Weights of a small GPT-style language model, trained from scratch on English Wikipedia: 8 layers.
Each number is 128 + 32 x the weight over its row's rms, rounded and kept within 0 to 255. Layers, rows and columns count from 0. The size above them is the row's rms in percent of the matrix's.

# layer 2 MLP down (transposed), 1536x384, rms 0.0844, rows 576-592, columns 0-95
size [ 99  98  99 102  99  99  95  91 104  93  97  96 153 100  87 116  99]
[[123 117 158  72 119 127 109  75  39 108 167 110 102  93 155 110  88  89 155 117  93 132  85 126 134  78 137  80 121 174  77  98 110 173 106 161 120 148 104 104 161 112 135 160  31 137 128 177 175 117 177 150 116 130 145 147 108 130 163 143 103 123 162 102  96 124 134 175 131 129 112 223 150 158 189 117  71 123  97 112 174 132 120 191 137 132 129 161 115  79  90 138 159 165  67 142]
 [148 104 137 122 125  82 103  67  97 146 117  98 183  99 160 113  87 155 164 114  78 128 110 166  87 149 169 176 132 130 100 160  47 118  77 110 112 151 113  74 120 182  19 135 112 103 115 147 126 135 146 120 115 135 105 134 115  95 133  92 102 145 144 100 164 128  95 126 128 150  75 187 163 134 156 150  54 109 143 121 130  88 172 159 109 139 119 113 179 130 133 106 110 110 148  92]
 [130 139 123 127 133 144 150 115 100  89 136  56 104 156 118 117 147  98 179 143  93  98 148 173 151 139  35 119 146  83 151 118 154 113 179 122 132 104 164 158 161 162 150 195 183 171  88 186  79 137 149 155 136  96  43  99 106 156  90  80 209 135 110 130 165 138 102 135 134  79 126 108 102 139 108 109 166  69 163 207 143 106  78 171 137  71 194 157 126 101 140 142 161 102 102  63]
 [117 104 125 169 126 148 105  82 149 119 117 133  82 158 169 137 127 175 207 164 151  93 119 154 154 132  69 142 151  48 188 134 143 103 123 115 147 119 108 140 110 113 131  82 150 159 147 166 116  93 102 173 204 141 143 141 202 181 150 153 153  86 143 158 142 205  96 146  44 111 146  78 111 110  84 119  98 127 110 100 184 104 170 125 121  83 114 123  84  66 134 151  91 143 149  97]
 [153 150  99 145  92 109  28 181 119 157 117 153 162 140 150  98 118 103  99  92 110  95 128 116 137 127 148  77 130 188 160 104 101 151 170 128 115 123 148 147  96 128  91 173 170 109  95 153 144 149 175 157 126 162 104 193  74 127  51 122 115 148 128  89 110  99 142 131 103 110 113 159 165 102 189  85 142 116 133 134  58 133 104 139 146  72  72 180 163 150  79  99 103 146 134 137]
 [131 105 122 145 128 188  90 114 113 111 175 135  89 100 113 175 104 140 102 155 171 120 109 139 131 115 122 143 157 166 202 163 110 183 127 105 159 107  98  98 141 178 131 134 170  72 137  91  50 184  94 165 145 115  94 107 161 154  88 255 133 103  88 144 145 182 150 142 143 100 155 162 157  73 139 120 114 146 140 103 114 139 174 130  51 156 130 108 128 170 141 109 171 134 126 124]
 [167  88 165 154 147 161 184  95 134 129 118  78 125  73  81 153 115 175 145 172 111 153 186 150 120  93  95 106  78 205 121 136 114 106 104 149  61 101 191 143 180 117 123 105 162 125 130 113 101 144 120 110 110 150 145  78 166 159 135  83  95 244 120  63 143  88  98 118 140 175  96 157 154 119 128  97 155 121 194  91  70  94 116  95 130  76 121 133 167 146 208 112 142 147  88 151]
 [199  97 117 107 143  82 113 140 146  75 154  95 169 132 120 138  50 115 146 146 118 123  92 138 117 117  99 138 156 147 109 132 132 113 137 121  94 158 105 148 116 154 143 166  81 149  73  76 139  58 188 135 161 154 128 156 131 164 112 156 160 154 173 131 134 142 189 191  75 141 133 124 149  85 129 114 135 124 132 159 113 125 145 179 128 144  90 105 165  70 190 174 145 107 123 142]
 [148 139 133  59  98 169  83 108 103  35  90  93 125  69 128  95 100  95 180 104 150  78  93  79 160 117 170 139 145  96 161 151 109 168 137 138 121  81 111  73 164 105 109 100  93 124  94 133 180 133 133 139 149 138 117  82 116 156  76 132 102  85 124 109 109 125 135 151 186 165  98 133 120 123 139 138 139 164 104  93 103 132 140 133  82 117 124 144 202 134 111 122 113  64 155 126]
 [162 106 104  70 163 114 107  94  92  68  88 125  70  90  96 141 162 132 143 130 148 107 125 147 150  47 130 103 138 118 157 145 129 142 129 158 141  87  69 114 104 132 118 155 117 138 153 119 116 118 160  82  97 166 121 111  86 132  60  11  77 146 137 180 158 155 134 101  93 141 103 136 158  54 144 117 154 128 149 174 126 143 134 130 116 134 180 109 162 117 113 120 115 152 140  98]
 [161 137 173 108 185 181 124 159 153 105 147 148  85 193 135 101  96 124 133 133 111 137 112 122 127  97 140 143 118 127 181 102 126 109  61 170  95 122 135 153 165 104 184 164 123 124  97 148 110 162 127 176 131 154 110 139 107 169 116 179 144 112 206 103 162  84 122 128 105  91  28 132 140 152  84 152 157  75 104 176  92 108  99 168 113 105 113 122 160 133 131 163 129 121 127 188]
 [ 97  95 121 149 185  97 134 189 207 142  81 106 173 146 128 213 150  56 126 186 154  67 120 129 149 121 125 113 124 194 125 128 152 102 116 155 158 121 104 142 125 169 112  76 149 194 134  81  82 124 151 181 115 124 117 120 186  79 124  33 109  67 174 178 146 134 125 129 115 122  84 169 136 164 123 153 129  77 113  91 110 128 143 118 123 158 132 154 172 154 130 106 124 148 106 125]
 [ 67  99 138 144 166 131 139 147 135 168 116 148 125 146 179 173 122 194 100 122 143  92 155 121 129 162 136 125 115 137  84 153 154 142 110  97 139 163 136 108 152 157  29  66 159 123 164 136 142 148 149 219 128 126 175 135 126 119 134 118  86  95 118 140 102 147 205 150 115 196 140  98 174 112 119 118 143 193 105 138 162 133 140 142  99 107 164 116 202 109 137 142 156  79 165 127]
 [169 112  66 116 179  86 108 145 117 138 121 129  98 103 126 177  74 148  61  91 123 106 167 138 133 118 154 184 180 105 159  89 136 105 168 116 142 114 126 106 100 153  73 135 138 171 130 123 158  63 140 149  57 110 149 127 153 146 137 123 166 168 155 131 156 188  90 147 160 187  46 183  86 157 160  84 156  99 116 154 135 139 140 134 105 151 154 133  93 137 195 123 107 136 202 143]
 [145 163 180 152  34 141 135 122 146  77 153 138 156 113  74 127 158  71 202 134 126 173 138 114  76 162  72 183  86 114 132 171 144 101  99 173  89  88 156 158 125 100 113 111  83 155 125 134 136 104 181  77 217  24 118 150 150 141  94 111 145  79 136 136 123  93 118 130 118 103 137 123  96  82 143 151 177 120 112 116 124 102  78  95 125 151 166 116 103 123 144  91 109 121 168 130]
 [106 152 189  59 146 117 121 124 149 138 119 115 159 133 139 138 136  88  92  69 136 117 176 148  87 115 148 106 143 179 133 118 105 132 108 126  71 144 145  94 167 143 164 140 192 127 103  95 114  99  97 135 171 131 161  76  69  99 109 123 121 153 117  88  89 177  77 150 106 167  87 133 144  94 142 137 140 110 119 127 125 128 106 129 110 162 132 132 128 101 155 130 135 181 119 137]
 [206  87 155 125  97 131 148 112 148 124 111 132 143 183 108  96 142 157 118 165  34 116 158 108 148  73  69 126 194 122 115 140 114 128 156 131 141 138 131  83 131 129 135 164 120 139 151  89 151 164 128 115  84  53  92  99 148 135 103 168 147 103 139 143 124 151 120  93 139 136 114 124 155 129 121  87 152 109 116  64 135  88 120 111 111 134 155 177 138 100 152 132  98 173 137 115]]
# layer 2 MLP up, 1536x384, rms 0.0853, rows 577-592, columns 0-95
size [104  98 101  97 110  98  99  99 104  91  99 100  96 100 110  96]
[[116 101 128 115 196 141 116 145 126 105  65 148 150 130 149 152 128  42  84 201 150 101 150 101 149 141 137 178 127 163  87 107 127  47 127 138 136  72 141 160 155  71 174 111 156 168 136  97 110  79 148 200 130 131 109 170 104 135  25 187 134 175 163 184 108 123 114 157 106 111 180  95 142 164 154 107 139 189 149  81 102 127  45 110 151 120 173 142 173 111  85 110  62 143 112 120]
 [144 141 109 105  78 102 165 167 131 169  71 110 148 159 147 121  86  92  95 106 110 119 123 110 135 129 184 143 185 198 160 119 164 131 107 182  92 117 139  96 100  71 171 107 125 125 107 115 128 139 146 108  97 132 121 157 167 139 164 103 120 123 172 113 113 112 183 144 125 159 180  78 204 129 106 126 131 131  95 116 122 152  53  97  80 161 179 130 149 125 140 123 162 113 144 167]
 [143  84 177 119 120 161 147  98 157 162 112 132 116 110 114 107 127 114 139 136  77 149 157 125 125  95 116 116  44 194 129 102 189 112 196 140 142 101 153 113 151 146 192 115 128 123  92 174 116 116 107 105 105 139 118 115 189 120 104 147 100 128  96 202  73 120 137 103 154 167  94 115  92 119  84  58 157 161 164 151  70 125  77 145 111 158 131 115 109 162 118 182 129 152 165 122]
 [216  93 138 134 185 156 212  88 147 110 108 154 168 131 175 119 139  99 132 152 114 112 137 173 160  94 132 136  85 115 106 116 159 158 110 170 144 124  95 159 131 177 141 105  79  72 119 171 145  89  93 109 140 105 126 125 109 112 165 116 171  85 133 140  82 117 102 115 147 151 162 111 114 226 109 143 115 181 112 137 144 138  86 159 130 131 156 198 131 173 149 158 123 122 168 108]
 [138  69 158 107  61 142 133 133 128 102 140  85  91 124 160 106 127 142 154 151  96 101 112 160 134  57 133 151  84 147  97 119  95  97 101 105 188 158 124 114  69  89 115  96 146 104 107 185 134 129 134 114 149 153 130 136 147 103 176 126 100 135  91 123 148 177 108 117 155  32  77 180 118 192 140 139 114 123 149 171 151 104  92 197 182 127 132 122 122 143 135 112 152  71  86 107]
 [131  96 108 123  79 133  83 149 172 126  87 139 119 158 113 112 114 115  72 177 100 122 105 141 133 132 150 136 112 112 170  80 109 130 132 139 164 122 142 135 172 145 116 131 194 117 126 180 109 115 102 158 153 116 134 112 150 115  80 215 179 109 110 154  82 147 143 144  86  82  66 145 104 118 155 142 117 109 163 125 124 133 133  86  91 128  98  60  78 176 134  73 119 174 169 123]
 [ 89  94 128 122 111  87  96 172 155 137 138 127 163 152  29 148 143 121 160 176  96 190  99  56 143  84  99 101 114  95  90 135 144 112 148 116 162  86  79  87 165 141 175  87 167 149 121 144 129 168  93 176  84 109 163 143 129 185 151  68  90 127 137 110 148  98 123 144 123 113 106 145 102  87 142 155 163  90  79 104 105  94 110 202 118 171  81 123 198 157 114 147 163  96 102  74]
 [141  95  87 147  99 144 143  99 163 132 129 153 106 133 109 109 152 101 188 128  71 155 104 138  95  97  46 152 111 113 158 127 169 118 197 144 108 115 143  97  95 125  82 116 109  73 152  99 118 115  90 127 143 148 130 123  31 166 174 156 143 172 171 120 171  76 137  82 129 122 136 203 126 188 141  99  70  99 133 121 120  83  84 113  97  33  76  89 154 150 150 156 177 128 167  90]
 [ 86  99 140 154 168 102 142 160 109 141 135 110 163  90 119 134 150 132 168 179 131 170 117 125  34 179 139 139  97 160 138  94 178 113  99 125 142  68 155 124 168 144 112  65  95 123 165 109 115 148  92 148  86 111 105 144 146 155 176 147 104 116 172 101 157  66  77 137 172 108  86 153 136 170 158 150 140 120 108 188  43 139 106 195 104 182 121 104  95 162  92 104 106 151  97  66]
 [ 71  90  97 152  60 132 127  88 101 149  79 131 169 161 119 149 151  95 106 151 131 142 173  97 132 122 133  78 144 129 120  98  97 159 128 133 137 113 101 106 138 153  60 119 130 119 147 139  53 146 132 145 119 152 129  98 105 151  78 100 143  79 134 151 116 120  87 114 143 135 124 192 178 139  92 118 103 137 113 119 116 132  89 111 116 143 131 128 146 157 123 102 116 176 156  90]
 [104  68 123 114  58 169 156 162 115 144 175  86 115  97 138  95 174 142 115 175 127 158  61 116 178  91 154 142 107 109 157  92 132 183 155 120 140 151 162 104 186 128  96  84  95 137 169 117 125 174  57 157 122  92 166 135 125 123 154 135 124 146 100 160 115 115 136  81  98 122  67 143 121 139 112 123 155 156 123  40 146 131 129 126 100 194  86 121  99 142 125  82 133 103 128 136]
 [137 142  76 108 109 145 138 161 134 106 207 113 125 127 167 122 120  81 149 141  96 141 112  99 175 132 121  95 114 120 135  76 106 168 163 134 129 176 123 164 134  61 134 123  98 108 150 109 134 115  91 100  91 184 167 155 152 166  71  69 148 175 175 133 126 127 122 133  99 123  81 156 117 159 179 155 104 107 101 173 102 106 194  94 199 187  89 157 104 118 102  68 169 100 140 111]
 [123 145 100 102 182 125 165  99 177 100 165 102 149 171 140 129 125 123 134 144 206 201 100 107  29 127 218 108 142 131 102 134  59 177 126 180  97 119 143  95 182 162 111 111 134  95 119 202 102 147 108 127 135 158 114 129 103 137  97 108  61 109 123 129 134 110 148 119 144 125 144 141 120 146 132 116  95 195 102 137 101 156 113 103 135 145  97 107 115 132 162 167  80  97 112 139]
 [203 104 124 160 126 165 144 136 158 113 121 145 155 197 142 118 103 126 144  80 123  98 146 132 136  99 142 105  86  99 150 103 151 206  98 117 106 144 109 129 108  52 128 114 169 160 105 156 128 113  96 119  93 139 160 127  94 141 135 126 112 139  82 145 142  74 114 142 107 176 122  79  93 140 174 115  69 177 154 103 129 101 102 151  97 132  88 102 102 152 140  99  79 128 110  97]
 [158 151 139 153 104 116 106 124  89 124 146 111 188 109 111  38 130 176  56 115 146 110 145 155  96 134 139  69 111 172 142 121 100 135 137 156  94 211 167 138 122 101 133  45 195 143 123 121 141  94 122  40 142 129 138 169 137  95  58 178 140 143 131 148  99 152 157 138 143 115 129 167 136 110  93 102 148  97 103 125  59 139 117 190 114 127 173  67 150 103 151 103 160 154  75 113]
 [149 184 106 149 122 172  93 132 125 120 205 130 181 108 166 131  79 131 167 160 143 124  90 113 162 210 159 127  75 159 104 189 122 153  96 148 122 178 126  83 126 124  67 129 101 125  66 134 139 113  90 218 151  97  18 157 125 134 128  99 102 112 131 125 176 160 117 103 169  67 100 127  98 157 146 141 112  99  93  62  95 114 161 126  96 111 179 143 137 110 104 160 197 142 132  81]]